config.yaml
num_attention_heads: 4
norm: "rmsnorm"
attn_scale: 0.416
parallel_block: true
init: "normal"
init_std_up: 0.0623
learning_rate: 0.0132
lr_mult_down: 2.0
final_lr_fraction: 0.02
Each number is 128 + 32 x the weight over its row's rms, rounded and kept within 0 to 255. Layers, rows and columns count from 0. Numbers have three digits each. The size before them is the row's rms in percent of the matrix's.

# up: layer 6 MLP up, 768x128, rms 0.308, rows 75-127, columns 0-127
# down: layer 6 MLP down (transposed), 768x128, rms 0.252, rows 75-126, columns 0-127
up75 109:123123100165093080142136159133133140128037166127093102144134156090063078127143148093143111133117146148101097157110143115099105120123172138098095165122106145123109129137076078158138079107057104098159097188123128076205164143158155106132148179093141105071152127119157223145150098104135119106114123116107137136150183129182132128147083064062137100122133141105150144144156108150057196101106
down75 102:127116160143136163157130170146096106145167083152120080113102157095150161082179123122125165122211137114162194153143099171180114093125108145105159116131094123134150137181092137102106111177152156119157164118189144071126171080105143175148132102164131203123092063115124117172158135127197090100148138198071126158138179109140091110112121132110136186107134093055070138110113167132122131099112
up76 102:132123184127108079126105111168191130116117145147114140132115093067149141161147123157148189099136148127109184120123175082119155107175148123154122161111102154139124104140026132131127133102099126107144180123090126110182148207147120132135174109167164137172091123100123114123059105152150119210138236139130138178096145192162118107166084116088148075128166163119109115147129147114114172108166
down76 100:149161136140134153061106122127082122106139108099142137110128175062075156132136158135103103131167179161157139098140181132109170117111076084161187082131073179165136083143120100136133129197087145127054158183172178163124112126113140111123157153081155167126055180155072137187115132175113138118100084129139157127078161103137126110149146169120148104114175122143098157181123151090152084127080
up77 100:102188138168101085108137155190201124130147104123062107080159169142089117136131100185080071112113034148144116132133114103165092076123156161118160079120163127154114121142171135133150124079133094106114132163138142129106083192139131135133132196108177162131141165111076123209111138146088100098088145178160064159174153129130115096111095161135118096171101132161134120070150116134102110101122
down77 107:135158128206096160093125121132151105143143110154074156109127078151121152131110119188173114206134165135103069127134124117152138111206112111053136177116188195137122134095051163139086134083096158136154105098129115136155052166137163088143104040119123086096194095119121105147106112118114125113078145102115129138155060105143162098072122122126144161123162120138121146163126134093157128121111
up78 102:175140134119055163097180115146104101124098089153105144150152111108110171117114119101129183140170078161127123171222133124084068136125116050078151138095133107072136153078157066093117078057182150187164126160140122110096131196127165101097108130073140148140179171117160166192124146161111154117140156116160137140110128143078151163126151145127108121110141160169116136134155120164145093107114
down78 102:116158120087170114182098145111129153100130131075103097102147165158112149110092137056114117176148102171125146121153148125128094112144185151151158137192099213164099114104181147105072159114150154148073079130129136181135141132074163196149074117165113118057111143112114140094139160099127124202067115124192154132172169109141138068119136163122144150132070132078133143128118080112095113109149
up79 109:050130092116175161090085093106154126106157116110154101147109135127106082134150112174164148138127055178140176106201107114079118085135135073127164114147107093150091079147122113094156145074171166107150159073172173181123111106174201116123136110125175121093127102104139034120140160150127097103157103081111101151100068147087135078130093094116109143108170153126087136150111103138141123164139
down79 103:156188165110106206127172051094091117054121141079129045106110121135144105145118113100106158176111118101113098145115117127097141109109191162169111103080144085161145123080134172133146162161180090127142133172124122140117084120119122181192150174172124120141148146147164138134074176102182116121137132122140117135108126138115075105133118127104110155123152149122149150119117111210177136220078
up80 107:150120149107102135138185160125132128105125131198128111097091092109128143090179219100096124163115175132086119118094116135081205134085102181125159136131078152118176131136145096144086105138091136123145138085153131104143112110068127139111169082109128109120181116117204128185149085141179154106114080133120175108156085175044088137163162141113091095165135096176126056161135128110111137144154
down80 107:066105082098153119147119131143116144151157141128115124078130201162120094131110067138178099074123094134120136101123157117190111117118186118109124120125177136113077077180115125082110110106158162091137175135053141162124113136123108144171138156120127123122099097130165117120117149097042134167129063112220118126127118121145161183125120127046106161080192114106083081101087149159130086101148
up81 095:173138038176124177157130163177139053129117124132116172185103196164135108092182124147062088080122213118155110084141171119121141081158131163123099114142117121131116109132121139054134087067130093096138094120185090077122119121080106098131111182136139110166130088139111128090127171149114149127115156112085157107146096102104123178155126149188131109169129161095082160111128117120123137089134
down81 096:109096160116099102076118106187110165150160155153143094064110152110153141100141049111173145142109159123129113145085158083089115129123196101168133174133111138162161120134094093114201113119131075176179175167119154165118095134168134066102095108158146118149113156127106095161168153146100173092193135111107146088111093176139137078103199125137152149095104075153118119178070124102109169135165
up82 100:147168122129107111110093113148164127152189174183106048165099152123141141087134227098124144093127094156142139190162120168115114093126186088174127078119081118103136181142138091113100114127122140184166142155122194049151134094078124176131139118154149078102132116139118132103083118115111122088075128159096102154191126145118202144141129164119090120107094142132129091110130163171088089163122
down82 095:077093151120084137115091125085082121165145163124167096152092145099118143125120103109157129113143174118089127200153160122081091109108145149116149155211142171113130121165083111149139090141079097105108071204144090075155115195082141087151110154113138146101102145161117214145088089125147143163104141145056170175152122103167080144140110111135112126140124115124049140075147109123119158098079
up83 096:099174107119156102133081104095126072085113133160123145129110135094127118152130157130126107139126125094090077100165103105230118133127105079161204159220073118118157159070133156125094141106078104130144140166145143147190134095192121055109200146118132114140162129104120166079196124128150132142135107142145150142143140144063144147128170122182118152093076169109123184127143149117142108135167
down83 099:128148108123159099093174114143105137124129059075155158141092097077090128129186152111077143146106078184072120090135144116115112126102096082055185126125092139095122167117126153145115090123225075146127150151126151121139144144151099109140089064140121153120119102134176122110200152133154086137179115112089115101086160078146140125124150131129100073161124119158122119128132165204154106078045
up84 090:115154079125127172165078173113106132141127141097092159186122094121097103091124171155134081103166095108084140121104138126102115062144107132152094119166118116085127159142145139099081111118132143106085098085184138154204106119135127108115123181142183116110145113090117135161070104185134121145076196198076159117108109126131146152216075123132178146078146131146147165169121085082150104191098
down84 096:132136147112137155202181133136095137114161131129117137147122123043086139088197081163173102159122102173168156147113174135124128106088144073121098142124148102113056198163134157140121082184087142074097180132132111150094128125146106129104104129155118108129170117102126133112168083118072152074169105170133102126123112141103141038162115089154177136070117117137100177158112150093157065156128
up85 107:078168127140136168172165129131168134102073198144090119153144095152148115152161150121062119132126154101113140065109119132147123076103092151167179149086104133100108120084171154133142163074112139160104137169147151183144136172154131139027181097130122152160089183138152152096192129152141115124136123201119144111120122129113104128098121143100175163137126163069146160083091104121120199071172
down85 104:144110134119068160100151141131104091063121092101123147073116158106095137153141135093177123132155175149111108156192087089102158122136183157173093112114106142084154107171134183194194158139171141148121129145135128146124093149070105105054113128149111127140175112142151094151075124153170084063183159109120135148144141157148179154094149117199138129129172112084123166155065154094096101083162
up86 101:068158118162109100105109123149119117130145137108112138158098132147112059093166066172137159090109091132098119129142132133109199080154091135054125108118131068102140093117146177132160106174159110112118172126124125114194115162056167156126067157083088135127122159141138171198073147135185117154141108190145140139083095137148114186122147068146176139135192131128122143169085099106106155160165
down86 102:051115132131103163109097111099115157105109106102132108181076150113078127155149148114185183165122142163119187076182088145108185075163172174154116201153154128151160126117145161126140077151089128137094101096039158138136084137074162092069087104115107137069201116127159115097144123144111098117131142098104101159127168110112123129116136149103096120139122140141085125110152110073095155194105
up87 115:144101170095112126064138126121150142129149148101083112156156197131131109121147137146110107093140036097136126100127069097217144114081091117097109107109163170100157144115128162140160125177119143110128139100163065125104158097110107137115111104087154092129171183050141166091118144101111075114103129071166162087132140110206132141180126120130121092112128161146136079150106092085122042100097
down87 107:131107079118130133115101136088140102166135170107121136111104186109152155123138143163206110085084096118127102100159152113186138165145203130098126112135160089098152185120195177109098208084074110158128096118125103100109124217168099136082122160107099171109146136122172098184077131039175103117136134107122109117137150104120118107085106189095138135141107132143091090139130105088082120154118
up88 104:130166105093117128137162118130095111077090127162160072041180144127119106126186155100130117174089172146144155163103101090081116111092136065148135110130189168164054076109150160141146121140120152101177162123184148129124096165098133134138127162123047114130150129084185133081157100071153123132054118179104161125117107122135131081073125157105134076158118129129163109123123149106132069142173
down88 107:097129148143098186134108149173125101139144133171132145151120180183117153097189094147153091126059126156126123130149080078137149061121155127106200138062100115152122150209161139129188113122097175120102182102066173149108091120159166139100093138166105174114179094124112101056136105128164196109134108143120151157153125116123168099169134152106203144121141134182132127133138125145184108146106
up89 097:094171120162068094132122102141090166136086116153142064045119146152099090153117161167053066109136126163137137146122142140177189122205128123147123107147106105155139190162062179151122098155147143160098140150124147063085119175159100156124132137080137150118074100129101133138162111131154137097126164134129162152100122167070140087129166097158117110117079169165149113102059088155107160089110
down89 098:159164131144142121124117134100127119066189149090105096115209146151136094109148146153158141082163165100116070135116116117104175160133130107098138141095125165188181106058171159145104169158112103125097162206155140132192138169142094172151100170045137164128191090147118104167142078112141168090151150125142117088106150131066114145110148135172102106080092128148135133182164168140128101085130
up90 097:109132107079116117157165126137121123110170094134103152167119130162161070114170128134152091147134119181188141137208172134078093150127095109133148096103130092071138026155103038102120120135084171125130163105095149125107089140102173077108119126156155131068122145107135149123091156129113116122156081137199175091082138127205115178113108184104116148129072153104085115128137148136098091142112
down90 103:115089109148118095099123151133091124122080111161083166103158146097113077178155132097108153104149184155105176103095099105061138151114146087164138110076113147127097103129130062108149127124109131178115032160160166147106154122111076089157166109148198104111127130169110084181180087098103118159145132101217151168092145125138138131090132107121113108098102170059131114126195101158157156134103
up91 101:117126132119164115122149076135137090103098119102124159146152148160125190107114149105114176156190049168149080100126084118175123176153165149126105112146074126083164112094201098101134071110099114161120136072127140128124108136132152144162086094117088099168153130120122145089129128176135112096106105151132181180121152120106121068141090111143076097071063114193205111122079170163114178128091
down91 098:140143133115120056140110181117117069096073141074148144067180084041172110117138148104143104157181165101114222153160159156091112062087132165150113107142158126177119120112119114142101107112148150096113071104195153146104162115081123133151103121044159152105132079131136142144127166103163126162123143158143145090093150159078129124125123138140153105176083133107109080091144114092153104098103
up92 099:141119124091023094151151095123174147117152179125125145125065108115118106057177129043104134094094125088123133126145188150099162106128094092134111120107112126151143093181081122143101189115158129081180131174150105152150089154126105184153233139143163124100162144112136146098114121119122145116126160102112151137146161149119130070131129096158133123175142081130127129119114143112188106198199
down92 100:142118118036168197155118142152122165145162193121151143172118149149131118076097119140145159166160104183092128119105186098132139157140137136129103054190156189096069153114104116120173134176115111154180131100117111151091066145107136071115077150138094140134190134119130081138116140095111120141103148185127123187135145084130141117099155074105078152154122138075139085154079176117160111161133
up93 103:117141117116134142080074078092121154060062108171162153108127084200130124101115117131139137117146146157142167154118126168097186106161147096139123147137135095084133150149142155130117154081069122140150132176095194115127151185150093158078120152102147084187200156143147118166155162114155120146093177087179148109106139110130095151082185155135136157100117185038157142103154103091083135103143
down93 107:140090100114117135104206165143146110094136131148164169081100145117136118123111136197110144119139125144118131135143163103226145177088180101142174133087186130049169119155090102132128082107096126118096094167126173148108134126126120125161157082157126159090152140137197153087156160096127146153129098172097201114179161117150159172135128149131163178145151138091093122169101060116184105088169
up94 092:117101134170106086142149101140122089086159117149112126111119164117151124113169134115115088131091151154137098110139145161109085111166154052151204135165133029161118134119194148118100104051159128133119063173196148180142190150130132103115119151143102179111143130140166123148135144140158067179115163169167165102110159104072165121086105115142110124124071083097101168171132098174140172115115
down94 099:136178086147136114115137140099128121171105087104100153152144143183152153187155101139119109138041085087140113104163121152094144095142145159143129100128124105183139193173162157127147086146108093161153141109045193113142099119122099139212126110163144107174094192122137121120162139145179141116162072183110136077117157144170099145112128190115135101113162155075163144097139076185133181106131
up95 098:121122113128132091148110142156122110110126197146090076109062111135108113104134150109107142143108090099070119118117156058131105087083147105065087136176083129157082162107098103108087155106096166117144115118185083119139076118089104117162119067097137129086135128169078157094086127144069097185139136085143151170158214141104111138122170059109110157075112107142188141140148150158128141169176
down95 102:103156106157128121162139181085151120137070113147187129159162183151135134174073143130119124082221124157166113095117164172094135139097137086215150124071109181142170106142085110111140132131148129152125138140079144082124129113146128123118126092121158161084151153096066145166074184123125098130064108127067157082106141213154110153132133111089158119135134122118148111118086127133192136157188
up96 094:119121080121151158138152172145121138164084131156113139086115105173114149092148124152099136081167097128101085182123177128156142159114131127089193100134108145135151080113173129126172108111123202098116144137116184101122123119115092105148114172093123127166067196129152115182123145085149202106084165170053153137092072124093099066168111142135137178145158193115175147159082147169109081149133
down96 094:189159065126158149073165109193161123112122121126096048089127095076121126162090109124145167117116175088167100110156100089120117184114147117162133090117138093144145199152099107141132137170082143131106155159151165101151133137104150132166149097104073104193147155168169129156142085125145103126147165163093108138058152117102137171067201117071114108113123186127145140138074177138144137170116
up97 093:133168125121135099099138145099171039096115157120128123159133099135127153049132163098095090204208190138120148136156089097116159162163154186184154076140131146151131093088140147145146088106132099160149112138121186107173159123106137148093137074104138167166096110152115140088095138113148192128121186107137082118126108090100114170124060092135123132156145139160065089103104181123152082153113
down97 097:091141091133164114116143070079137097097133140166121167136097097093090142105144173116135136162151196139099132156068126126150102098099119144107124139087155098210080114171146108090122160160136130107122150172093155102231078153131126090086098090120087142088083100110167108148112151092132166121091135112103118090137149114209159142129140111136125226164159123135117159123146181097068179124129
up98 102:108132108098144122168086159177091159131167122147149160181119139167114065143153140107095120120104117165137082087093074119141133102151116132048153090148099044107125134137094127141137138140130137135111150148116142065124130151110113073091091145128126128125077160043076146094083148148162157184066123133109168127174180196095173148124076115190145143146145193102094101091169123129136154165135
down98 094:166145129109164151138167132159112158121171137105104134140103127168094112154185085090131072121103097170150081142155111115073103079104131164117059148076092154218181128138148056162136149097090081130130160112110100115154152067142137133113126114161171147135178131118135131135152160165161142164131096162152193086137141153066096094110157085134144189105155053129080124090155121090101120170126
up99 107:131141089167119147175129111154112105145137087162103178114064178083140099072123110094107170144129071138145154066100162168149161135108133077121162174114127115127135121141116097098119112104163104106171127203166153151096151147086076128113101096061095096160176098132181146121119087097151104126116124118071076154116088146098104212087115177149113112185139175168141164106161169142083162142149
down99 103:162126066095127138146136087125090143111114091107118144176117118083200089136114088098155093118051141119149164160133102188099101174193184131156072154174150117166141141113184108123131168139126105052153158149128117110105196112163204147093146153133135073189102165168119139112157117127129110150128175117125114107134118120109089135098128168091115068117112132141097068176169162119142125144186
up100 094:152150098130130085113157114119138099080089110128187103183123104133089103153169091108104114127187148118127069106127154075144145151118141106104166133145115059077135057127074094190197070149166132137110127120139094138068124101118141136122102125079131165098156160176123100135027088112155121139122159059116092162158138142127097089121156068059136089125135149172184098127142104118140136134126
down100 101:208173088132114112133136109135200110098093076139157123150125093136093081080112163111092069065081117156160191131152142067110116127091097145134120089135124052080160089113144138121153131105138124133121158119115132163161127088056112117131118187142099056095114116158089121123130083141147131092166108151107090189139149083180175165156188189128147141148125107109106113153121096169131107167130
up101 097:149114076112068151119111176090145105184141104171109054145213116112129085122120161170149134167156104140109127117122131113076177147079175090157136116103138105138122084109153126122111111108109151152102141160124092152154118070131116101089130143089172149064217136151194085135131152184162103112138161111095101083110186149092164142128096147117141166092119171058146115207135137103140134106127
down101 098:175156168164133147110115096151129145104151136061151115150070144128212097135057153117093116117158172108126093075106104193115122126137107157155133145106139134112148092147093102100155126161074089130110136051090142145128108137098052140101141136212154154195146189125072112109159122145175172162128151178161111126115139074110061127118126089144144104122092153146135088111109121100102064105113
up102 103:099135112125127162068115098170149096166128148156157151034085126152176126153138188108156101165144134147145150091108176107149135172150201146166159137107134108146081149158085113146128101134127085103146130151166103157142199126152069162082108151117105189074169074074082106115140098107178097159102137130157105123164111163074089102130176066110137148109126148162137121137145082143124085068146
down102 094:120144176159206117108183128189126067154167120149139144169131145140107176196082087125122118165057097146110133153177141116093170147135090089147151123081096112094126099098162107122168077118167181193103179170105085112137142163053170129141118142115142120179136094191133132137155158150075198091092124141110152184078132091122082137124135136129140128122146137101091141132129158119150140147094
up103 097:179126091128126142111074145121184150143101135111100127123145102156156133156085140119131122184107125135137122081148148130164117160146166054134173123125145092082125121135055099170122161100170145124066131038137108171103155077089193052069143107135135100140095076126100132091105152159105155107111085152125115146128142146101137109105167119206111154090150097199154120083090120157123163126058
down103 097:137117154133136158120140118143142140114120096118151137108112111143091133142154092169120149100158096168149173183117098104144185076121113128136094161177163096189124149120106181129119081126127090174161111109101211174131117192126088132166122096118147069131178086088175093145100135153121145121195122083105074131096128131106153109193149083098132175102076110084149096203123130188116087068168
up104 107:104141097116079153161111122144156150104140162108102169027114161115169162071129155096149118152176215130117105128120138173102137138137155181143171132168076124066148124115177136147116102128171103170128150084117122143177157150148114184174119155083134153123183107094144086111126028147115138145080132146098098158105123111073129155149160156081070136146112160166135060102130162130122155122110
down104 105:184150109150164117134163120156112128169124102168169107151114162101137065167126125065124133154179145078108135125091045140097094182131192041127099139123121121108132110109159100127059139108126156133170143129097170168167101099112122133151132129148139109142100158104123112119157128108158149101106142175139102159145164149097092160174123186083049164190114135182105105153153129098103080097046
up105 099:122105107104099130122224150166107081106115165101145067136076117116154095142166110089132155157089147113115130180157152092100092041068174119084106144186138113095145175127176183086126128137136193140085126106105124095161152104136142080132099170128148071097115104114090153156118115142093160094134134090125172165082156062139096163142086152116138086063115119123110099136171121103122105125171
down105 102:129171139143153122110113070151184133153143162129161188167102107176073195166054160076137175125153130136139118146090109098108116117096113099122120139130113095116099131092098094109133066107129080090152069185140137111103062206107068119132090115115146129175087171175130165130172108134135179094146161148152157138135147136071168136129147139114180133102148144150135135139053121076152175100162
up106 109:077164117141098113088135128112108083141175172087158130126153147159073118092130075176146193167121142133122112155151101152144090090115136122137100153112157165102078116069090128105137174097120164105196099090151074133155109152071089135147146141102082102140139117073104188179140135077164119149195146170151089104181145106107156191134092115165100140145152077173075120099090128119175152125168
down106 113:143143168112113135175219121159149139132103128104131190078168151142138138097066060136126212122137164124106147066134181161188170070128165042125156099097138118122145187139100156086178123149144115119116158118109183105158142131122148119148131146134096114165145152135134173121120054151131115092154123089125098144101110090147138150096139094090128138120154103185134191103125174164063121138150
up107 089:125135133099131089140154159161133062150156114113125113107133145085197144081090088130099117112140092139138126137132107137225063117078108093118153158145105105175126110159142101121130099082200094150123129138112168123125123141161122136130189120075167123124110205078151131116135174058106113112094109151123118156192101178139109128164097172091139137174200150130131138164143110172153181069064
down107 095:117137144161141189111152155092082142060141096115130150125096158154217116195104118106166129161113125149133051129130114090159141118190123082126151210079082141185070105119125130079124095113116083150147046163145097116160154163175124154113138151162120118118137093146122131083044130099153147129134082118153145137172128139190095095139172131110127123076141103125117107165132158114173136133090
up108 101:136140154136099036129166157076086161153168089102054143138135111109142077131119138136153145145142171150155134157183165080096150134124113107152087118087116125194145090070135094087206116117072135120124109168151178153125129117120108113110133121052115108114183179097137151071095169158116070192144084141122105122083096107174146160135169104105127099119068096129130110134131133093172095115110
down108 099:133156135155131149103091192092135101153148096080120083143145118131099066136094155091085099148104126169100130144128160202141104187109141123118106115137145043134132132100071093057121151154114136142135140145190098076101121137105092177132088084213152102108155089103120157098168186117149141102134131063130093165149114086175150149127167152132134160184077113109160106067171117159157126113116
up109 100:145101116098092112104103119172096137090117147116085173108144070141115136099134133121071114129130098165175128164141113092102101107079107094152139093206133077110103160130080073117138096144062111165120118090127105135126107104135058137202082122141159136120089166087147125154129125158167188133131086136155136131117069080076117155064147092192146135078125190165098088111158122065139133159087
down109 100:121143159130134143096110136129064141137161159131159136187111176119101152128216098139122147150152105163169132099157167101114114150103166111147150139201091097124116159207135115196121137103141157136143104193072136122127085149176154123130108108139118118142110123050112135136124155151151181100157118074161167163104142134194136087103130130113130141225113104185119077183144101094162066103120
up110 101:136148099084134117127159121119147096142124074127142115100139174111111161141110169145101104078135149100131157118167131078165082158154144069100110150107110147112172110141114123118151137150108112169142197146190107100098123140178076147130176122101113104137163134160154149086085188193128125151113055081111172174146150188128123185181131168149085108097115063073119080191080158130146078135077
down110 101:169106111111072095149141127061138110098150149129102137106186099081144130125124091162091134186164122133161140135125149120129166121135121106123139105125129164152081074135110100107109103130079115125175136104150103163194105155145199141130134117210102081094145102145168134054130121136099151143210121070207182125141099116129161125101206094103121103134143084092087151155180121134171158147179
up111 095:137180112121136149079120079122114127121163174128168142172192160124073114104131099090154179102144149129160129130168064099094082140193120146134070196112124150125160152106116116100109111146113112122119151160134101130143182168097148138108092122087128146135082106129159138184121126119195101115101177108163184061205076147180113145064123217152145154128151132130143161089134163160115118123162
down111 102:157170162156147156094099135146181132120172107160140117112145155156108192109146151138158091107090110110091156104071162211150088052131081148138159138095142188117136146092140170110124130155087190162083127110154141118065114091121133087157067054118107090130159188088159102116159096107162089175111099155112079142140147107112087149144089137075117133130156110102091064155170128149109142116148
up112 104:127134130066123082130112083103158060145130176110178151115076066095104155099134138144086149149131151127092191029146119173170110121122151161146143148159180190175122141132104153162163085107095090103115048149158186141187133116122141151142097105137129082142128118125121135090137086130084103120125119095164084110117090157165061166137139132113154087076126145105111174151072128146112119137075
down112 089:064205101114135089101073141135140115099101145099118134143172152188158143186210192127120143192022195173134106151123145106136157130092123090127110123101187124167093144147141113182140115151181092096083089149134093137114190102092155150120126136112092124130169113127134086104123139106092122114123177104098135152144160197178120148115130146184122149113167133132165150114105112097100132123117
up113 099:133121134082122159146102165124136145114152116158122124148125153092098135079150134106134178131097129116132060172146142103115125111131153149172169064123172135098190063153120141086143082126160148101114115155173118115134142130171125097142109178092098107153176136050219208105164124155091096113128082121160103117142102107184179094077176134126068115119078115177113079146095113095154166106184
down113 099:160137127146173114133125155148142107146137084160121142157163140081164130181135139137120098130115092133148124067140061165064088112198168106117121183167220180208126191120141103111147120125047102111130156109129140161157129138120201163141110152187123115140102091167101055101155128149154156131120089172166107178124097081079100105119122137109118160134153168119147093139140153163141087138105
up114 088:104161151102043138155139114054099099141139132137131116131150156114131114078157081115088160084151086129142108108150118137180131194125134139083114097076121115081148100165149138125144151118122121127071113106126113074102172091096110103121194117141099087129076173120177164092122149111117074176093119065104128162161136089059093088085149114127125125116122095119120165039128202077097122156113
down114 095:107040126149200155164131163115165104159121093169105081090079125119172088150185131118114134126066124116097084077174158128083104097113079108150154100145168167112129172147117115111091176106102116096175112112063105143157145086105110116139180102143099158132142089129125145151165146141101047158105150074144108172112158075156175067189130133102104138097153145153123168120122137130101138079151
up115 095:126157104153155122113071144115176102122116175070070107139195107117105112091133099162113143122128126135129100128144140167162159112126137086133166099182141079201139081114144173154164070051128173115117137162143132167146174125124102159207117157169143141138034123134123118122115152158053138112096170121145125110067109183205131143130104127124053097122127090092160122143107109136155111113137
down115 097:119128073064150157135159107061098113183145135181054058091123125189151162126102119150154164147130164162103151099121115167116164129076115131126084145086111159200152121161093135116093133120117091110139170070116155125106104111109153106076072138147131122116158077115167167131109112168144145134108112130134092117098145073121088140105196130072101146174117101132091081154117149147114112189046
up116 106:109181134168132113172110139163139126148109124149153134116184102110148122132090123110066167085105187115054135125104109099121093094115152112127120146162124100151112143128060072085142105121092089127183123161171154145121185134132090130174112113212099148128169120131143169112101156141134123124092070096070064151154099158127093087092159111141128197085083119131143105127162119151027159139074
down116 097:161131131120135128127106173132140152129137112157147155107133076110125076064089111116194127149127110119177114097142088126088132114179088173090091120136123083048118068149149121064138145133145194109134125115207171160135171185111117213129161128162164130135167197073120156146109159069143101180155132143165119165130166130147149112138143134127148044119094153127111125095136185140134114105090
up117 100:165143103123140116092153133101071175123128147123082133123148140156081050177162138118060034107130139162117160137091060142126157056110155139113104127116091176107102097150028122197148085108202133135175127177131111165169153137081116156108133153086101132085138090164147126103155156143095105149113127099082104128171141138108133139097160095155104129142085092113148107155145104144147174137125
down117 097:138152167111151178142156172116096134069120130091180172131120128135174104121085073126101147119155145134142092138158160126143174222136151144155105072140126131157116121093110059137148107136138093127131135099120120170144093112214126141141128116106171127128130093041112145070100106083127152079064079160116146097149095164126080155153117156131145192145161190113097158157183133175072157135144
up118 100:154153165137050209150116042106106140109210167097131157183158149159152150121171107124177115150085112132126153133107087085065142139128134079155143158174105108104100087173096119123175146085134151088080066137122143069088145172117165145132117121134119132101169129092128122139101129070133109083122136099144165168191141121135123174122125125091093197125110159102134172128115135155128177102160
down118 100:158137090110162078080127125194191116081106122179124089126138129130144167154125172090169176116074040101062116099171145052090149125154143185186126173091120143130117104130137103108127103131150149127111140124105186130143151078158104149119158145104127168117123186072180124095100117091118137127141088165149134141134155153125177134107169148077100167213180142126161121142153117139172105132132
up119 103:115069115097081112132120149133104207141162121139126136161189113148067101158071100119102150146129126123129161154126113127109128142070058104080164017089111120115163153166119093164131156089107059082113147103165152087101178125147101091150097118128117118161094114134125125103090145177117093116124143124105184156143101161206153077128196150136107114098086176129124134169165121095140155141124
down119 104:135150093129144120192113147072068121092152168094164083157164141126092169135131087121102130114137109105095091163089102140179128109144155155087130130095111190170097088150162143111168106116154125064120120118080181133140127154152125182074121094120146134118205063105106103080123166099130106144193085129160137121179109088084108173120097107139096069100212108092150194139107108136127119156133
up120 094:092100103098153176133065102065194151138125178120113093138107190147156128095184129152152140150203186120149147118167083090123106119170117129104110157094096145146156114105140143139139144134165070101162107146142140089185216090193141117194133087164152148132194089109136148110151184106175138120110204106133104156134144127123160147178155150179131109127112133121124108111130152098072115106110
down120 097:141114107140056095093124159070167150164146098088091112095073208091135120156139121123150109111151136195100163192151103119105111190148105125124143073104114131167144098185136171144137168114139116175126116110099179168123111143120126172100151141124122074110136106141126157077115129158149179161077108164185133143138084096181148156118137151120118110115124123112203090095231174117127174136123
up121 111:118141085101136102111118129180087044165198095148063169160157126153101124122105166181090099109152162175122149109144083150116154105148111136155105145156121059154157148091152134165106123117197114126093114134111182069170111112062189132116101112108200105145110146107120170048172165121150137135119131143157158131059141113127124164154161141128131088077155089104140110128136108119131109200123
down121 106:141088107114187122174114167127133123130127162092128180099096128129101121143147167102125105103094103155115115137152170110081124115078108167150160144112100094175172058139174153102104173176107104118093145173093169139097088131130095100131080215063132164115124144185107115084140152125086160087168120155161098133134078088076111109162153097132183144128128087133106184079145101129156170171053
up122 094:105148133170095137121149200133164147153086167156141110153200102131173132149111132169155114177137064132141181113074124147115094107123135147083114073169149115116161077096104159165128123135073090084153118129144127157150119099185122151149145169129137144141127134113215112155129127240107092146123114097115150096121118138122106143168098066157206127131143093152187164107107154147101153120196
down122 098:147118157119149087106103156133159106129137150099077127139197131130120135149129094027166139156122134165197116129160140096158164084130186110174144133120135104162107052096154168163074102180132085117160122179084108100146092145144122186134123100054161118155094139169136111149155124132115151108127171127141138086090139113081187138102168131164164090141112086127124073149106155070099181157181
up123 106:157102147131091083073157093147151114119125140117125114139116113178104097112096129159099111132105068097101114112113064160105111164119168046102207145136131121160103155161109086159136127090169173145132163125160141105113117138119118105094095109056084106052140090155167134159193137126179123103139179114159127117107124160150114095133088121133036147120137148154055136091075150088130181124070
down123 106:079164127111163114166104132113135119141118156134102142090114167150109112111112107130134076129115129121149059119091127113189192127196054167122096160122084120124039155139140154119130110088151147138078087158138124137120156117107085059120133125127150122163108134091127100152119174183119179187080093074085100146085159153156159158106113110210161118104135097163156201108083123120124140191149
up124 104:152112128169102107116050137143120133150084131142105058167120053119180125161132116159074101156093178077159144109131122106108144080146103127179140129155076150139130078130092121107128131083105129112167079134143146108166159070157089170077097186137151078129107122103128174186094128093130165146131101114088138164130128088118108129148115126063206146130102157143142136209092185172142150095138
down124 101:164101066085068153137150117092131198153174138140134118160143168177108152124086058095164117179168107074142172199175086147163162097090133155117132118145110151130091135133165106054135082115187106169104062092131102144102138179149117103086102128140159165126141114080107108084108101125096085126127103121110104130080095075144065096143106132117146143142151066082131120124150103124086148151123
up125 100:146105138105114065156077139093158136169086102163109117092089084058168098157174079077118141180137111092122147142118077102111054109151107172092092152131176077083106142154130132103149097127115116113157114102129137102060166121121157091154088127157100156145100140079110152117133136109145142083091098125148148169087139113071125159176158077099096041096111146119100106089132162079081084121107
down125 100:146114109068167150128110154161149126133061104107155084169024135140157104124066147090096119165155094111183080148159152150093150195137112128146147129135119105061117123154093143140140062129153109140130127090135118131156102163176096147138103106113112050154115104136145091145176134103176147124179155160111140131154140169166096156104107139165157192056170113177113106179091115156162115157164
up126 106:154097185118100084065105085098132106186115114136175153109110062096149111157184056028117079132124109130117112102138112180120084096118111151165082120150122120129155098163122173200122104146170179113129124138143174119089108176082097176125079146149124105136164132103148152123111112072115124097118114075157156085206120151091124107104162112145152099131092104190125107104140150137119110167099
down126 104:146142161102193156170150126154148155136086069101126108134141150146129108143074146169121136117023152110114118155111170138150122132150091102164159142150129098101124147071096165124133048074083137196090128119133137141156135115181122086112117100148107118130142103156147112132045162165114211110135141169092087181080161096102141159104092154158145128098191139096136191124174131135106081138142
up127 097:117193093111102120124150122110125100132103167164118158139146112104145107139066164074090107095099126128110150110174116117139102124144091163146122142102106118155135107166141190092112136145118092163131181135136120140079173141097057205121119137083058111116100101079112088186157077123132122142114234123175074139115159131104150097150122172175074171132154105131065175090137078126154145175127